python train.py --num_hidden_layers=15 --hidden_size=320 --num_attention_heads=4 --num_key_value_heads=2 --head_dim=64 --intermediate_size=1728 --vocab_size=8192 --hidden_act="swiglu" --norm="rmsnorm" --norm_place="pre" --norm_eps=1e-05 --positions="rope" --rope_theta=10000.0 --rope_fraction=1.0 --qk_norm=false --attn_scale=0.125 --bias="none" --tie_word_embeddings=false --parallel_block=false --init="uniform" --init_std_qkv=0.0248 --init_std_o=0.0 --init_std_up=0.0248 --init_std_down=0.0 --optimizer="soap_variant" --learning_rate=0.0076 --beta1=0.95 --beta2=0.99 --weight_decay=0.049 --lr_head=0.00813 --max_grad_norm=0.5 --warmup_steps=200 --schedule="wsd" --decay_fraction=1.0 --decay_shape="linear" --final_lr_fraction=0.05 --batch_tokens=262144 --max_seq_len=384 --doc_mask=true --train_tokens=861200000 --max_steps=3286 --dataset="wikipedia_en"
Each number is 128 + 32 x the weight over its row's rms, rounded and kept within 0 to 255. Layers, rows and columns count from 0. The size above them is the row's rms in percent of the matrix's.

# layer 4 MLP gate, 1728x320, rms 0.18, rows 493-527, columns 64-127
size [ 96 104 116 105  87 129 101 104  94 102  96 101 100 119  92  89 101  97 118  98 101  90  94  88  91 103  91 110  91  99 107  95  96 102  96]
[[194 115 117 150  80 124 122 131  86 130 146 126 149 165 115 157 131 197  77 146 169 111 134 102 141 143 136 143 139  94 152 148 152  73 134 122 119 116 131 102 100  86 116  47 118 161 150 150 111 155 127 111 151 105 136  98 130 180 109  95  83 119 132 166]
 [113 111 112 224 146 117 130  37 156 128 132 125 121 107 102 116 204  81  76  82 172 120 161 154 106 134 162  83  67 133 115 146 110 105  94 151 182 173 155  96 118  88 113  53  90  82 131 176 140  76 125  69 194 165  85 108 115 141 126  86 130 179 165 141]
 [ 95 198 162 124 113 127 157 107 133 179 114 123  79 123  89 125 140  77  90 158 108 132  82  91  88 137  88 167 169 137 122 124  67 123 138  48 106  98 141 155 114 159 127  59 159 147 116  98 116 107 121 125 166  51  68 119  85 112  94 124 107 147 105 138]
 [154 141 157 133  58 130 134 127 113 166 170 116 158  95 167 106 121 121 144 137 151  89  87 132 127 108 110 133 201 125 136 126  83  85 174  84 144 100 173 124 140 130  79 161 145 100  93 155  55 105 111 143 138  99  59 171 121 117  91 142 104 178 149  74]
 [138 108 132  67 120  73 150  95 120 111 110  79 163 119 136 126  25 125 128  71 160  98 135 114  98 111 109 137 171 195 121 108  67 102 159  87 104 172 191 172 145  45 126 110 105 149 106 149 114 124 140 126 118 146 140 184 102 124 168 199 181 135 111 127]
 [137 139 132  80  92 114 125 148 123 136 106 166 119 157 117 138 119  99 133 177  89 188 127 136 165 152 168  94 143 126 169 149 130 128 127 136 144  67  93 127  42  84  98 121 190 136 112 148 151 102  86 142 130 105 122  86 185 129 133 164 138  91 101  99]
 [133 183 139 119 102 159 131 136 148 118 114 155 105  74  96 160 141 185 121 122 129 131 161  54 100  87 141 109 166 104 122 125 154 104  82  90 155 107 142 125  95 165 105  70 136 109 139 116 100 156 126 145 120 165 138 150 128 126 156  53 106 101 156 136]
 [126  64 119 153  85 161 156 139 138 144  65 121 173 108  74 108 106 137 112 184 160 131 102 137 165 149 152 177 166  82  95 119  88 101 178 118 131 147 139 150  95 122  83 105 168 107  99 161 112 133 125 107 150 147 136  51 126 110 127 110 116 122 118 175]
 [ 97 128 128 110 144 139 151  94  99  88 111 138  63 174 144 135 155 141 130 115 160 140 118 127 114 140 132  75 152  66 108  71 119 120 107 157 166 141 130 108 133 145 111 138  76 170 143 112 135 107 145 114 146 158  76 158 142 127  66 123 105 114 160 130]
 [144 129  87 164  93 145 131 101  99 126 113 100  94 152 116  98 123 150 119 118  90 166 112 171 153 160  82 151 132 133  87 161 103 105  78 111 161 103  81 139 162 146 168 174 118 100  94 160 150 126 101 137 125 188 140 103  82 160 127  82 124  78  92 112]
 [201 144 175  97  82 183 118 138 127 126 116 133 125 120 182 166 187 161 162 106 128  89 145 189 140 134 183 172 100 162 135 137 229  99 155 137 132  98 162 121  92 108 152  93 143  88  80 131 148 144 123 127  83  86 165 102 145 100  93  98 103 154 150 169]
 [134 137 225 203  96  64 138 104  93 138 119  59 127 205 118 116 129 129 164 137  88 189 103 116 117  76  97 155  90 110 125  96 141 125  78 145 112 138 155 102 135 117 130 134 104 137 113 190 152 191 156 108 146 170 125  96  94 165 121 101 133 167 157 141]
 [172 113  87 116 139 143  84 176  79 131 107 130 104 115 133  99 120 186  78 142  97 129 134 176  81 111  75 128 105  85 132  96 112 119  92 116 118 111 156 124  77 118 105 127 161 128 140 124 134 101 166 129 152 154 126  87 109 128 142 120 150 164  87 119]
 [124 172 119 175 120 118 107 170 130 100 166 107 101 107 140 138 156 113 130 127  91  99 135 102 234 138 129 153 120 132  96 153 159 125 134  87 163  98 212 156 113  90 112 150 132 113  73 137 126 105 141 130 153  73 103 144 154 106 150  76  81 101 158 140]
 [153  96 146 100  52 156 145 147 158 114 152 126  59 102 102  83 167 130  66 169 141 125 110  68 112 110 166 136 167  97 158 152 124  89 160  75 179 175 115 117 118  96 162 123  87  69 135 127 145 155 105  82 203 142 164  46 147 148 108 100 129 179 153 172]
 [113 120 131 108  28  99 132 125 100 121 116  93 158 145 164  84 162  87 102 175 149 160 115 141 133 163 183 118 143 135 117 111 161 155  78 126 151 124 108 143 134 170 197 148 117 141 160 180 133  83 131  93 193 112 119 172 100  94 100  20 148  60 145 120]
 [186 130 100  93  60 111 105 188 143 136 167 167 122 105  88 147 131  64 169 183 160 109 151 147 119 161 133 152 121  93 106 128 104 174 119 128 131 121 106 135 150 123 112 114 128 152 135 120 132  84 122 108 100 109 107 124  95 123 165 164 196 120 142 161]
 [107 117 159 124 133 166 108 161  93 146 157  97 139 105 132 124 147 103 199 112 149 140 109  36 102 148  97 122 131 128 129 147 117 134 120 118 102  54 174  74 147 140  98 113 133 186 122 178 104 110 121 203 118 134  89  70  57  43 129  99 110 127 155 174]
 [166 102 112 112  74 108  57 140  82 197 141 126  99 119 174 147 130 128 135 126 190 174 106 101 133 105 138 151 160  94  73 169 104  98 130 100 115 162 123 115 104 167  82 105 124  97 141 125  93  89 162 132 160  83 113 130 107 195 172 111 114 151 200  97]
 [146  32 137 121  98 106 131 103 102 143 197 120  93 122  95 151  78 139 133 130 159 188 112 129  92  75 185 121 170 153 101 150 122 106 127 159  53 157  88 142 107 129 108 133 162 147 171  95 106 120 118 143  66 130 145  96 179 148 101 143 180 146 147 141]
 [122 135 177 119 121 177 112  81 178  74 165 133  54 150 144  81 134  56  61 156  84  92  93 170 164 114 141 106 128 146 117 179  94 142 113  86 114 100  92 113 137 149 128 139 137  78 130 112 177 126 126 192 100 113 111 194 163  76 166 147 106  98 186 136]
 [ 63 121 138 141 134  65 141  86 112  92 190  89 139 126  95  47  89 129 185 115 106 145 196 156 125  73 186 137 147 110 112 103 175 112  96 138 142 153 104  79 136 123 124 171 104 138 144 159 125 155 121 131 120 197  87 199 117 113 158 177  55 167 185 107]
 [141  96 149 129 105 142 162  99 104  79 101 105 129 125 168 157 138 122 112  96 139  84 115 146 138  72 159 165  79 106 125 171  93 173 122  63 141 176  50  85 153 137 153  83 156 160 161 184 109 131  61  88  99 133 144  94 151 110 103 111 143 127 125 139]
 [111 141 116 100 107 120 157 185 149 140 134 121  60 105 100 115 100  99 167 155 135 177 135 141 108 100 151 136 116  97  85 135 184 126  94 184  97  90  57 109 157 149 125  87 190 102 113 166 112  85 148 145 106 121 131 182 130 140 169 115 135 133 155 150]
 [136  68 134 148 146 155 116 105 154 108 159  97 151 105 177 179 115  65 185 183 148 169 154 138 139 129 123 140 136 115 105 164 188  92 179 110  84  91 135  85 164 105 184 133 123 124 129 124 101 121  91 144 147 139 108  82 108  86 114  84 168 134  98 128]
 [132 104 151 113 126 154  59 152 129  87 156  95 120 133 126 133 141 140 129 155 122  82 145 138  92 113 105 144 118 181  79 102 122 150 174 104  88 125 116 166 131 111  95 111 129 116  92 129  95 139 141 155 135 191  80 114 129 100 159 147  83 141 106  84]
 [108 122 124  54 140 207 164 135 171 152 148 122 142  53 121 170 105 132 128 133 144 137 142 134 113 105 168 120 121 112 105 158  81 106 103 184 115  73 156 130 119 138 108  73 136 133  99 107 119 178 171 143 142 142 166 128 126 198  80 184 108 108 136 100]
 [146  92 151  53 153 125 108 117 113 145 129 127 142  78 129 110  72 113 133 118 103 127 139 106 171 139 111  39  73 156 108  83 134 175  63 141 140 130 126 117 111 133 191 117 121 139 122 147  93 131 105  91 200 158 102 125 142 117 120 120 165  83 181 156]
 [142 128 178  79 145 157  59 120 163 135  87 217  81 130 156 166 207 118  79 128 103 121  91 158  75  81 160 106 137 133 119 126 128  85 113 165 102 156 122 140 173 124 145 103  56 150 135  79 181 107 146 114  82 110 190 130 148 141 108 174 102 164 116 137]
 [ 68 162 157 143  92 188 110 121 172 146 121 129  87 130 164 113 155 126 179 180 155 127 129  87 165 182 146 102 124 101 105  62 109 108 127 110  83 139 111 121  96 172 157  96 149 177  90 202 128  77 124  67 135 116 115 114 115 107 122 137 118 142 153 150]
 [103 139 124 124 130 144 130 145 123 177 113 170 167 121 104  74 156  97 101  96 165 158 133  81 100 112 123 128 201  70 110  58 127 181 125  84 156  64 129 134 167 138  85 170 131 157 117 125  97 119 139 145  82  94 117 104  90 122  90 200 112 146  99 131]
 [ 83 193 140 114 166 111 145 149  88 136 108 136  96 146 140  60  71 141 156  95 170 115 113 158 170 130 128 123 157 133 125 150  76 102 105 145 177 106 153 135  80 192 132 179 131  95 157 112 150  80 128 105 129 114 104  55 118 116 108  89 144 145  78 151]
 [ 76 186 154 157 162 100 145 115 151  90 123 104 124 152 117 146 152 111 130 143  92 171 131  41 140 104 136 156 124 103  78 118 158 117 141 141  75 126 211 140 115 113  99 128 185 103 144 102  68  74 155 127 109 113  90 132  49  97 116 108 232 103 135 116]
 [132 114  46  90 118 156 122  95 105 136 113 134  97 144 146 208 149 173 127  54 158 122 185  86 143 107 128 157 194  92 152 148 160 169  72 109 133  76  90 126 130 193 185 164 133 134 129 142 102 157 104 135  33 108 120 151 143 124 141  93 102  90 127 102]
 [134 104 151 140  99 148 108 101  72 129 131  39 146  85 141 128 138  71 203  98 167 160 121 134 173 142 135 115 154 110 105 146 115 124 121 149 101 113 147  94 167 117 152 104 147 127 120 107 132 139 133  90  53 128 171 120 114 150 193 108 164 130 156  90]]
# layer 4 MLP up, 1728x320, rms 0.176, rows 493-527, columns 64-127
size [ 96 104 110 103  87 111  96 100  97  96  97 105  95 114  94  89 103 100 108 101  97  94  89  93  92 104  97 104  94  95 108  96  98  99  95]
[[139  96 158 135 209 178  99 106 110 109 145 146 143 167 170 139 125  72 101 128  89 103 112 139 122 121 146  79 171 128 106 153 146  90  83 136 127 151 118 145 169 109  89 173  99 158 114 119 158 103 133 161 129 130 179  74 138 132 141 130  76 156 125  74]
 [ 88  86 115 172  54 139 126 123  85  94 131  88 209 187 101 186 128 183  97 130 115 158 104 146 139 189  94 116  98 144 167 130 119 195 189 129 167 168 138 163 117 168 120 104 141 132 109 175 101 184 112 163 210 108 185 104  86 128 189  83 132 161 163  99]
 [137 119 187 138  89 177 127  83 159 115 135 149 113 159 154 101 175 152 108  76 167 175 101 161  93 142 137 147 165 116 128 201  57  57 167 109  94  55 121 126 150 135 118 136 102 170  87 101 153 135 143 139 137 106  58 160  82 165 138 107 174 145 118  88]
 [183  93 135 102  91 138 145 158 134 114 131 157 126 105 153 144 131 182 156  95 185 118  99  37 128  89  76 110 161 165 138  96  99 139  97  83 182  96 156 148 102 137 143 108 145 139 130 121  89 135 139  65 122 143 130 185 105 146 106 165  88 136 140 131]
 [ 73 155  92 135 151  69 149  92 109 103 136 170 151  69 168 152 108 161 125 182  93 141  65 221 105  77  68  93 167 128 124 140 110  86 122 172  98  68  68  65 102 118  96 164 141 103 141 121 166 111 131 125  76 128 142 121 116 198 172 129 112 161 145 101]
 [131 122 110 114  69 122 190 147  91 157 131 146 127  65 112 111 168 150 136 133 139 141 103  90 123 131 106 157 104 208 153 139 121 101 149 133 208 141 133 172 139  56 120 105 190  93 111 103  92 117 153 132  60 155 126  94 122 133  29 114 143 118  78 132]
 [137  92 107 124 141 101 156 121 106 133 119 162 178 161 154 148  93 123 123  95 111 109 168 134 122 137 130 142 134 134 150 140  89 181 160  94 114 118 131 144 151  92 115 131  91 118 123 164 106 155 119 104 145 122 112 116 126 134  98 183 115 121  98 154]
 [131 149 178 150  98 111 141 141 139  33 118 132 141  85 113  98 135 163 186 116 125 105 107  94 118 137  74 139 125 158 131  70 175 132 171  70 169  87 115 135  57  73 128  97 161 184 127 154 127 142 153  36 156  67 154 101 105 118 150  60 124 135  87 121]
 [169 135 141 159 128 172 104 132 104  70 101 125  88 215 125 113 173 142 115 149  92 159 148 207  73 113 154 118 106 115 135 130 109 118 104  88 164 186  88 130 127 171 126  98  91 114 156 120 116 124 119  56 141 104 137  99 167 142 101 127 177 112 152 196]
 [166 109 125 140  89  91 139 107 164 142 176 204 169 135 121 117 155  93 142  88 172 102 113 118 145 185 114  55 117 170 133  74  93 168  82 156  81 165 123 139 107 101  94 106 144 121 164 147 142 103 167 141 100 113 132 119 176 169  87 105 107 122 171 150]
 [136 108 135 128  73 151 151 101 141  78  85 178 107 181 122 141 106 144  81 133 139  59  92 102 107 131  98  95 171 122  97 204 113 149 104 123  71 173 136 118 131 109  83 153 115 168 125 138 146 110 132 183 148 159 215 135 102 124 101 151  76 103 142 155]
 [164  96 107  41 129 136 214 136 183 181 123 125 104 134  78 133 103 151 204 113 190 128  99 128 178 145 134 141 162 121 140 112 122 108 184 105 139 115 112 188 135  99 139 131 106  91 168 138 100 103 115 154 168  96 150 149 168 103 133 105  98 110  84 105]
 [123 104 149 152 126 157  79 155 176 145  92 159 166  79 149 143 118 147 123 125 157 117 153 131 150 152  49  98 210 112 139 110  67 174  99 121 185 127 117 101 176 123 124  78  79 144 158  89 118  81 137 151  90 228  86 123 133  47 139 145 159 124  96 151]
 [166 161 156 179 121  97 127 139 124 126 133 110 139  73  66 131  77 151 176 107 111 117 103 156 150 163 149  99 100 106  74 153 129 130 127 151 177 177 153 190 109 101 116 113  42  88  93  91 163 107  84 124 151  71  93 148 145  93 148 114  52 164  82 164]
 [144 104 112 113 153 134 208  80 124  76 127 149 132 162 139 154 166 100 142 124  80 122 160 190 162 115 109 184 115  98 131 151 113 122  36  88  67  88 181 114 128 108  98 175 124 161 187 121  65 118 109 165  66 125 118 137 128 167  83 148 155 139 122 150]
 [ 98 143 117 126  79  99  63 146 109 175 119 164 153 190 142 112 155 131 177 155 118 124 135 141 153  93 146 138 133 130 126  99 109 117 115 115  40 170  99 146 122 156 198 165 114 105 136  90 139 124 142  92 164 110 174 180  75 162 112 185 129 127  90 178]
 [ 86  86  78 145 122  62 102 180 157 114 133 121  75 123 156  83 135 117 150  97 168 166  67 130 105  83 127 105 133  80  88 154 135 109 134 138 154  96 109 148 126 111 118 135 146 159 130 126  63 160 116 135 127  83 130 106 125  97  90 101 149 199 115 106]
 [104  91 126 102 124 123  81 130 173 153 102 107 121 154 149 121 140 122 124 103 166 102 133 107  92 125 103  98 147 165 104 128 153 154 110 120  91 170 183  74 134 120  98 140 144 167 147 136 163  79  80 162 131  98 132 107  90 149 147 164 118 163 127 153]
 [143 156 103 111  84  83  99 140 119 134 153  65 132  55 123 122 107 143  91 131 129 135 129  95  93 170 181  93 111 119  94 156 140 153  59 131 117 178  97  72 155  76  86 134 107 115 110 149 122 104 122 165 123 105 217 130  84 177 132 128 102 188 179 128]
 [101 176 116 164 146 116 136  95 124  62 116 146 115 107 132 122 176 117 122 168  58 127 145 140 139 105 105 124 124 123 115  77 154  97  90 178 126 135 120 153 144  95 142  76 154  85 117 161 162 155 121 116 168  95 123 139  93 128 153  72 159  54 127 135]
 [174 153 151 150  85 160 140 107 161  85 111 113 120 133 110 101 136 130  78 128 135  91 127 150 149 117 186 140 178 145 121 110  79 122 111 183  79  69 121 112 115 152 126 139 111 106 192  90 110 104  71 130 184 118 160 155 109  94 165 101  76 129 143 160]
 [165 164 106 138  93 123 110 102 139 197  94 184  98 110 159 184 128 160  69 149 118 107 117  78  82 190 118 128 137 106 136 170  95 162 185 126  97  89 140 163 109 113  94  97 161 145 112 108 101 137 128 127 108  82 141  72 120 122 126  27 187  94  82 139]
 [130 134 148 112 138 129 132 156 117 110 109 137  69 174 180 140 169 171 120 132 148 118  97 168 141 136 141 100 144 154 138 149 120 104  95 113 122 150 137 161 106  85 119 170 187 132 117 150 167 161  73 125  69 176 132  89 141 119  98 130 139 126  88 139]
 [178 154 170 145 135 115 133  93 133 139 174 132 155 154 132 201 146 124  94  83 131 111 119 169 150 120 153 127 136 113 181 143  99 161 144 101 164 135 204 155  52  97 133 137  50 113 111 114 188 164 126 167 146 103 136 126 119  91  77 110 128 157  90 174]
 [165 165 112 106  51  65 154 145 103  94 133 143 112  79 104 168 126 183  79 129  73 115 124 122 172 124  74 154  77 114 176 127  77 121 113  97  94 154  98 111 131 130  81 108 100  88  96 123  83 145 168 132 131 132  94 113 119 109 114 150 129 136 110  75]
 [ 82 106 135 109 133  84 129 115 181 114 180 114 145 163 108 204 154 130  78 140 126 165  93 137 110 148 182 153 120 125 145  99  42  54 173 121 127 180 159 139 150 123 110 137 199  58 117 123 122 133  71 117 166 110 152 118 134 125 157 124 157 170 109 130]
 [122 133 182 162 103  87 127 140 141 129 149  95 144 175 153 134 109 159  86 136 151  79 149 127  73 172  57 145  97 106 115 114 130  87 139 129 147 117 119 162  69 137 150 105 178 168 113 130 201 134 100 132  95 108 134 112  62 141 198 160 133 123 148 130]
 [137 120 131 101  80 113  54 149  90  51 136 127 138  31 147 136 157 141 208 122 179 132 147 135  46 146 168  88 141 153  90 164 139  73  71 105 134 148 152 167 117 162 103  98 126 114 129 130 112 152 142 139 111 159 148 106 108 192 134 152 119 125 150  84]
 [100 115 137 150 127 168  82 211 150  97 138 120 184  77 132  80 146  94 149  97 161  49 136 144 100  83 155 140  85 148  75 181 137 148  89 155 174 120  98 121 120 142  95  89 161  51 142 168 135 156 129 116 149 120 102  99 113 123 117 112 102 105 116  76]
 [ 91 111  84 165 143 162  52 136 181 127 212 105 149 142 176 159 134  91 129  90 115 114 131 178  61 114 192  98  91 184 145  98 179 153 107  86  75 151 119  81  86 154 103 182 125 130 170 129 108 140 183 141 118 137 125 146 133 109 146 155 113 116 171 183]
 [189 106 113 165 169 103  89 159  96 142  89  70 183 149 103 188 129 103 110 117  94 116 138  83 149 127 137 160 119 114  74 172 154  91 114 114  74 133 132 105  98 136 181 123 169 102 153 174 159 143 115  93 100 133 121 132 178 174 123 131 147 128 107  99]
 [119 112 142 112  78 175 117  84 132  53  85 157 161  99  82 212 114 124 107 105 158 131 153  82 120 104 130 135 144 152 188 178 155  88 200 132 177 108 129 126 188 156 119 111 113  97  83 111 142 125 183  94 109 116 115 142  98 145 139 145 131 102 121 182]
 [135 180 111 169 156 111  78 170 176 108 115 105 107 141  28 160  58 152  51 164  74  75 200 143 137 129 152 129 135 116 120 116 148  94 131 159 125 140 192  96 102 153 101  68 188 140 113 135 126  33 100  63 140 146 113 207 115 127 132 142 175 112 195 110]
 [141 110 121 120 131 103 125 168 144 172 161 118 127 150  48 119 143  85 100 105 166  73 183 137 102  57 139 128  82  67 108  97 123 136 143 105 164  81 113  82 194 123 158 122 136 198  96 119 125  79 142 139 144 109 105 137 209 160  68  95 182 173  93 102]
 [ 97  68 149 150 120 134 125  93 121 120 130 117  79 138 116  37 123 141 165 130 124  75  89 117 215  91 123 114  95 126  99 155  92 147  52 140 147 189  92 104 151 127 150 130 102 137 161  99  58 187 137 139  93 123  61 209 123  98 101 140 144 144 128 153]]
# layer 4 MLP down (transposed), 1728x320, rms 0.156, rows 493-527, columns 64-127
size [101 102 102 100  93  94  99 101 101 103 103 106  99  99  94  95 100  97 102 102 100 101  99 102  94  96  93 100  98 104 100 100  99 102 100]
[[152 150 107 127 160  90 131 103  96  88 162  93 196 180 183 159 132 155 183 138 129 163 111 106  77 165 162 106 137 165 128 127 136  87 159 127 122 146 127  72 141  87 181 141 145  85 122 153  76  93 131 154 126 136 148  95 170 141 124 124 120  98 131 150]
 [ 83  95  91 156  95 129 206  54 120 115 172 183 137 116 131 215 152 173  68 132 165 140 154 127  28 199 121 110 130 140 102  98 111 174 105  88 170  87 143 131 138 170 107 122 111 103 140 108 186 177  83 150 108 137 118 114 173 173  89  98 188 145 123 164]
 [150 106 141 116 149 201 148 107 164  82 146  64 169 159  96  96 163 137 112 113 139  85 119  99 120 124 140 214 139 134 161 139  96 195  76  78 149  96 135 124  60  95 181 114  90 146 109  92 137  70 119 119 156 131  90  84 130 128 176 146 168 169  80 122]
 [122 160 139 175 157 129 147 149 140 105 121 138 113  96 179 131  90 139 113 123  93 128 146 120 157 133 140 160 172 156  98 122  89 135 119  98 157  75 135 133 119 142 162 101 133 136 130 104 115 170 152  96 128 166 162 178 172 124 159 120 143  86 133  86]
 [147 153 179 126 101 179 163 113 148 100 112 109 103 181 107 152 122 160 122  72  57  81 157 108 128 114 175 182  82 142 167 142 126  80 163 126 144 177 169  85  68 127 145 195 144 136 144  96 133 148 131 103 146  61 106 125 168 118 168 125 170 100 147 125]
 [161 133 122 146 131 152 111 163 152 160 129 166 143 114  80 124 134 118  82  93 147  79 108 147  92 139 115 145 107 118 122 168 132 148  99 185 103  72 152 124 114 103 115 136 114 115 200 191 126  72 109 134 118 166 205  41 199 155 145 134 123 124  95  61]
 [ 86 181  99  94  86 133 100 145 206 147  86 157 101  99  69 100 145 157 113 128 124 154 144  79 139  96 140 114 156  94 171 197 179 118 137 117 168  70 139  86  80 130 129 114 144 136 153 121  96 137 154  70 169 156 114 124 107 180 122  93 134 117 181 111]
 [102 171 148 178 175 136 101 119 188  87 137  95 163 173 160 100 106 127 105 179 104 102 101 111 124  88 126 142 102 127 166  99 118 141 122 156 169 141  96 133 147 134 147  79 147 158 175  68 151 135 135 123 138 106 120 155 155 173 182 105 103 124 143 141]
 [104 133 115 150 107 122 158 165 131 110  94 173 147  99 139 111 133 130 118 198 122 128 117 187  44 112 173 158 108 182 113 151 137 123 191  96 145 180 142 151 135  54 101 102 142  99 155 147 153 164 179 107  96 100 119 107 164 177  94 102 193 150 117 113]
 [125 146 152 119  60 111 168 142 155 164  84 111 125 146 143 127  99 121 121  76 105 107 148  77 110  89  89 173  89 164 124  60 122 137  60 161 118 103 182 167 147 113 168 150 139  95 159 113 129  98 111 133 120 115  81 101 100  78  90 171  85 203  93 106]
 [131 137  96 111  91 125 115 116  82 123  84 178 193 126 124 125  93  98 142 134 107 177 123 164 157 125 149 236 122 137 143 164 155 125 111 143 179 171 133 102  56 129 145 109 131  96 122 104  82 209 149 175 113 120 149 128 126  88 183 152 103 101 108 150]
 [117 118 142  94 165 135  64 158 135 142 109 159 140  90 142 120 177 168  97 157 127  78 138 135 115 166 163 186 117 133 142 160 107 109 168 117 124 104  86 154  91 204  77 187  87 136 148 117  98 110 154 131 188 171  74 151 128 157 143 114 188 168 149 144]
 [176 148 141 130  97 162  94 143 176 141 165 152  65  64 108 172 150 114 112 130 145 155  89 169 129 150 114 120 141  81  89 139 131 127 107 100 114 118 108 116  84 168 126 150  99 111 116 177  81 155 102 150 124 128 118 114  86 152 131 140 153 130 164 111]
 [136 147  98 184  98 151 130 177 126 140 135 119 129 117 157 108 183 118 113  99 132 105 135 119 126 155 113 128 153 118  74 149 161  74 138  85 125 180 173 154 173  79 108 153 128 141  96 132  78  79 155 182 106 171  72 158 234  98 135  95  87  89 105 162]
 [ 85 124  79 103 181 127 130 119 116 141 139  80  72 155  94 131  60  99 221  73 153 152 139 101 137 186 141  78 220  99 185 139 130 152 118 123 132  58 134 156 100 151 159 107  95 136 117 138 182 150 116 111 127 157  97 147 132 126 100 108 158 140  90 138]
 [158  96 116 136 124 220  55 140  68 158 175  80  95  47 148 103 117  94 103  96 105 133 105 202 157 126 124 119 120  55 155 112 194 125 140 108 141  94 148 126 139 155  92 109 160 102  85 108 128 149 151 125 128  78 144 143 146 102 133 130 119 148 134  76]
 [212 159 195 109  98 122 109 131 134 124  99  82 168 149 141 173 190  89 191  82 129  88 114  85 120 165 128  94 124 103 135 115 188 122  95 102 102 156 130  76 148 156 124 134 134 124 112 103 140 136 129  97 135 189 109 122 128 144  90 137 169 142 110 114]
 [175 119 183 101 125  83 191 159 130 102 117 151 110 103 148 161 108 127 144 147 131 107 126 142 166 145 130 172  89  95 152 121  80  88 185 114 139  22 104 192 110 100  80 101  93 146 167 114 125 174 171 131 115 156 143 149 160 130 156 109 108  74  98  74]
 [133 189 133 161 140 102 113 123  99 157  85 133 208 121 121 165 126 155 118 154  98 101  95 135  64 153 156 137 133 166 147 107  84 157  80 150 126 115  83 172 114 136 205 180 124 157 149 115 132 134  96 146 101  75 175 128 118 107  72  93  92 101 117 150]
 [141 110  64 169  50  60  92  87 119  79 161  91 102 156 130 139 173 159  88 152 128 164  88 162  54 131 109 194 148 153 103 112 183 122 145 123  98 142 105 126 157  79 124 158 160  83  81 115 117 185 132 143 174 125 204  98  63 140 111 108 145  90 106 164]
 [103 138  79 127 123 113  61 166 112 150 142  97 169 129 116 164 137 135 112 113 153 130 106 165  91 152 106 130 152  95 123 156 141  84 128 126 118 103  80 137 167 135 108  81 109 151 144 147 142 122 158 123 190 144 162 108 110 148 105 125 156 147 103 211]
 [110 173 125 138 148 105  10 108 138 139 175 118 188 155 167 165 117 200 145 192 118 147 150  89 186 144 107 138 146  92 147 153 124 120 140 174 132 138 142 144 142  68 134  92 104 130 138 157 117 166 108 160 135  93  90 151  71 152 115 122 105 153 140 128]
 [128 158 134 103 110  99 111 140 114 138  98 131 127 104 135 142 140 101 144 114 101  45 108 169  90 124  81 138 139 166  80 153 125 196 136  97 162 108 151 151 144 153 102 134  71 105 114 109  83 114  84 117 133 168 142 136  80 220 166 103  77 156 149 154]
 [124  60 185 122 145 130 127 132 181  83 102 157 171 161 123 182 147 114 139 133 108 163 134 124 163 107 123 153 125 121 159 127 146 115 145 109 137 130 141 177 106 128 145 117  79 114  85 106 211 163 108 170 160 108 136 144  74 136 154  96 120 132 106 131]
 [ 66 120  88  94 141 114 161  98 102 131  81  69  90 115 126 106  88 126 162 181  64 111 142 146 170  98 132 124  87 182 120 103 118 128  73 105 126 126 102  87 155 115 115 106  82 127  72 104 134 147  61 205 114 162 127  83  98 106 175 112 119  95  97 135]
 [ 89 116  87  68 149 182 112 123  73 100 171 106 107  93 152 164 130 104 125 123 157  84 125 159 100 106 122 126 146 110 128 112 140  78  90 115 165  50 146  95 113 187 135 132 151 160  96  77 106 129  44 136 158 136 116 128 121 167 113 163 112 153 140 133]
 [101 125 125  55 132  94  76 111 179 124 118  67 153  88 151  79 128 151 108 125 102 154 107 150 122 102 148 151 166  82 189 179 114 176  92 114 149 150  88 159 135 128 124 206  88  95 106  62 124 169 147 177 134 136  50 168 209 175  87 127 111  93 184 125]
 [134 113 125 121  65  80 126 100 107 142 110 127 208  91 147 145 125 137 182 115 114 105 143  91  23 126  89 170  79 152  83  87 154 109 103  82 118 134 155 157  85 117 114  49 103 205 130  55 104 100 108 138  98 146 157 146 146  98 128 125 148 130 143 153]
 [ 85  91 127 150 106 160 125 129 141 134 150 128 204  96  93 134 121  74 113  87 124 143 164 122 112 154 153 126 105 156 130 167 102 144 161  82 215 124 147 161  89 100 147 160 196 143 143 104 107 117  90 141 147 143 117 162 130 158 101 138 101 121  90  95]
 [150 142 122 182 136 135  34 137 178 123 210 142 168 186 126 217 129 103   6  88 137 140 185 127 122  76 129  93  69 153 129  94 165 176  96 113 116 122  77 135 131 140 151 203 105 159 143 128 153 169 127 101 167  74 134 132 162 100 149 174 191 132 164 166]
 [197 143 104 123 131 178  97 124 120 136  85 127 140 189 154 196 105  79  90 146 150 136 113  95  89 158 140  54 100 172 111 153  92 107 185 156 205 142 139 162 163 139 178 155 167 151 132 171 124 156 176  41 194 128 182 106 108 110 117 114 155 129 104 132]
 [122 146  88 174 167 187  95 110 179  91 176 176 101 101 122 159 112 125  56 142 141 180 135  98 143  80 135 114 163 105 143 125 143 124 130 104 177 113 109 111 226 139 158  79 153 123  73 113  98 161 111  68 139 151  74 111 105 150 117  71  78  64 178 162]
 [122 152 175 153  96 136 146 169 131 152  31  65 121 103  64  89 148  93 131 167  80 147 142  78 112 131 178 133 117 104  55 172 126 115 184 130 143 156 161 151 137 113  99  94 120 193 170 156 155 101  95 125 121 121 164  76 140  70 110 135 102 131  87 148]
 [138 193 151  98 126 100 116 123 115 154 132 123 167 138  73 122 105 105 136 137 157 118 161 145 198 150 134 133  84 151 131 139 132 152 121 159 134 118 180 114 170 140 114 163 114 123 129  93 131 124  94 177 103 107  98 182 151  93 123 119 139  91  71 108]
 [110 114 133   8 155 107 154 182 127  74 151  91 130 123 128 107  86 141 158 161 172 141 146 107 153 130 105 101 189  68 123  97 123 138  83 141 129 125 122  99 145 125 150  85 143 155 126  65 131 113 129  95 107 158 114 130 151 124 129 100 137 130 146 125]]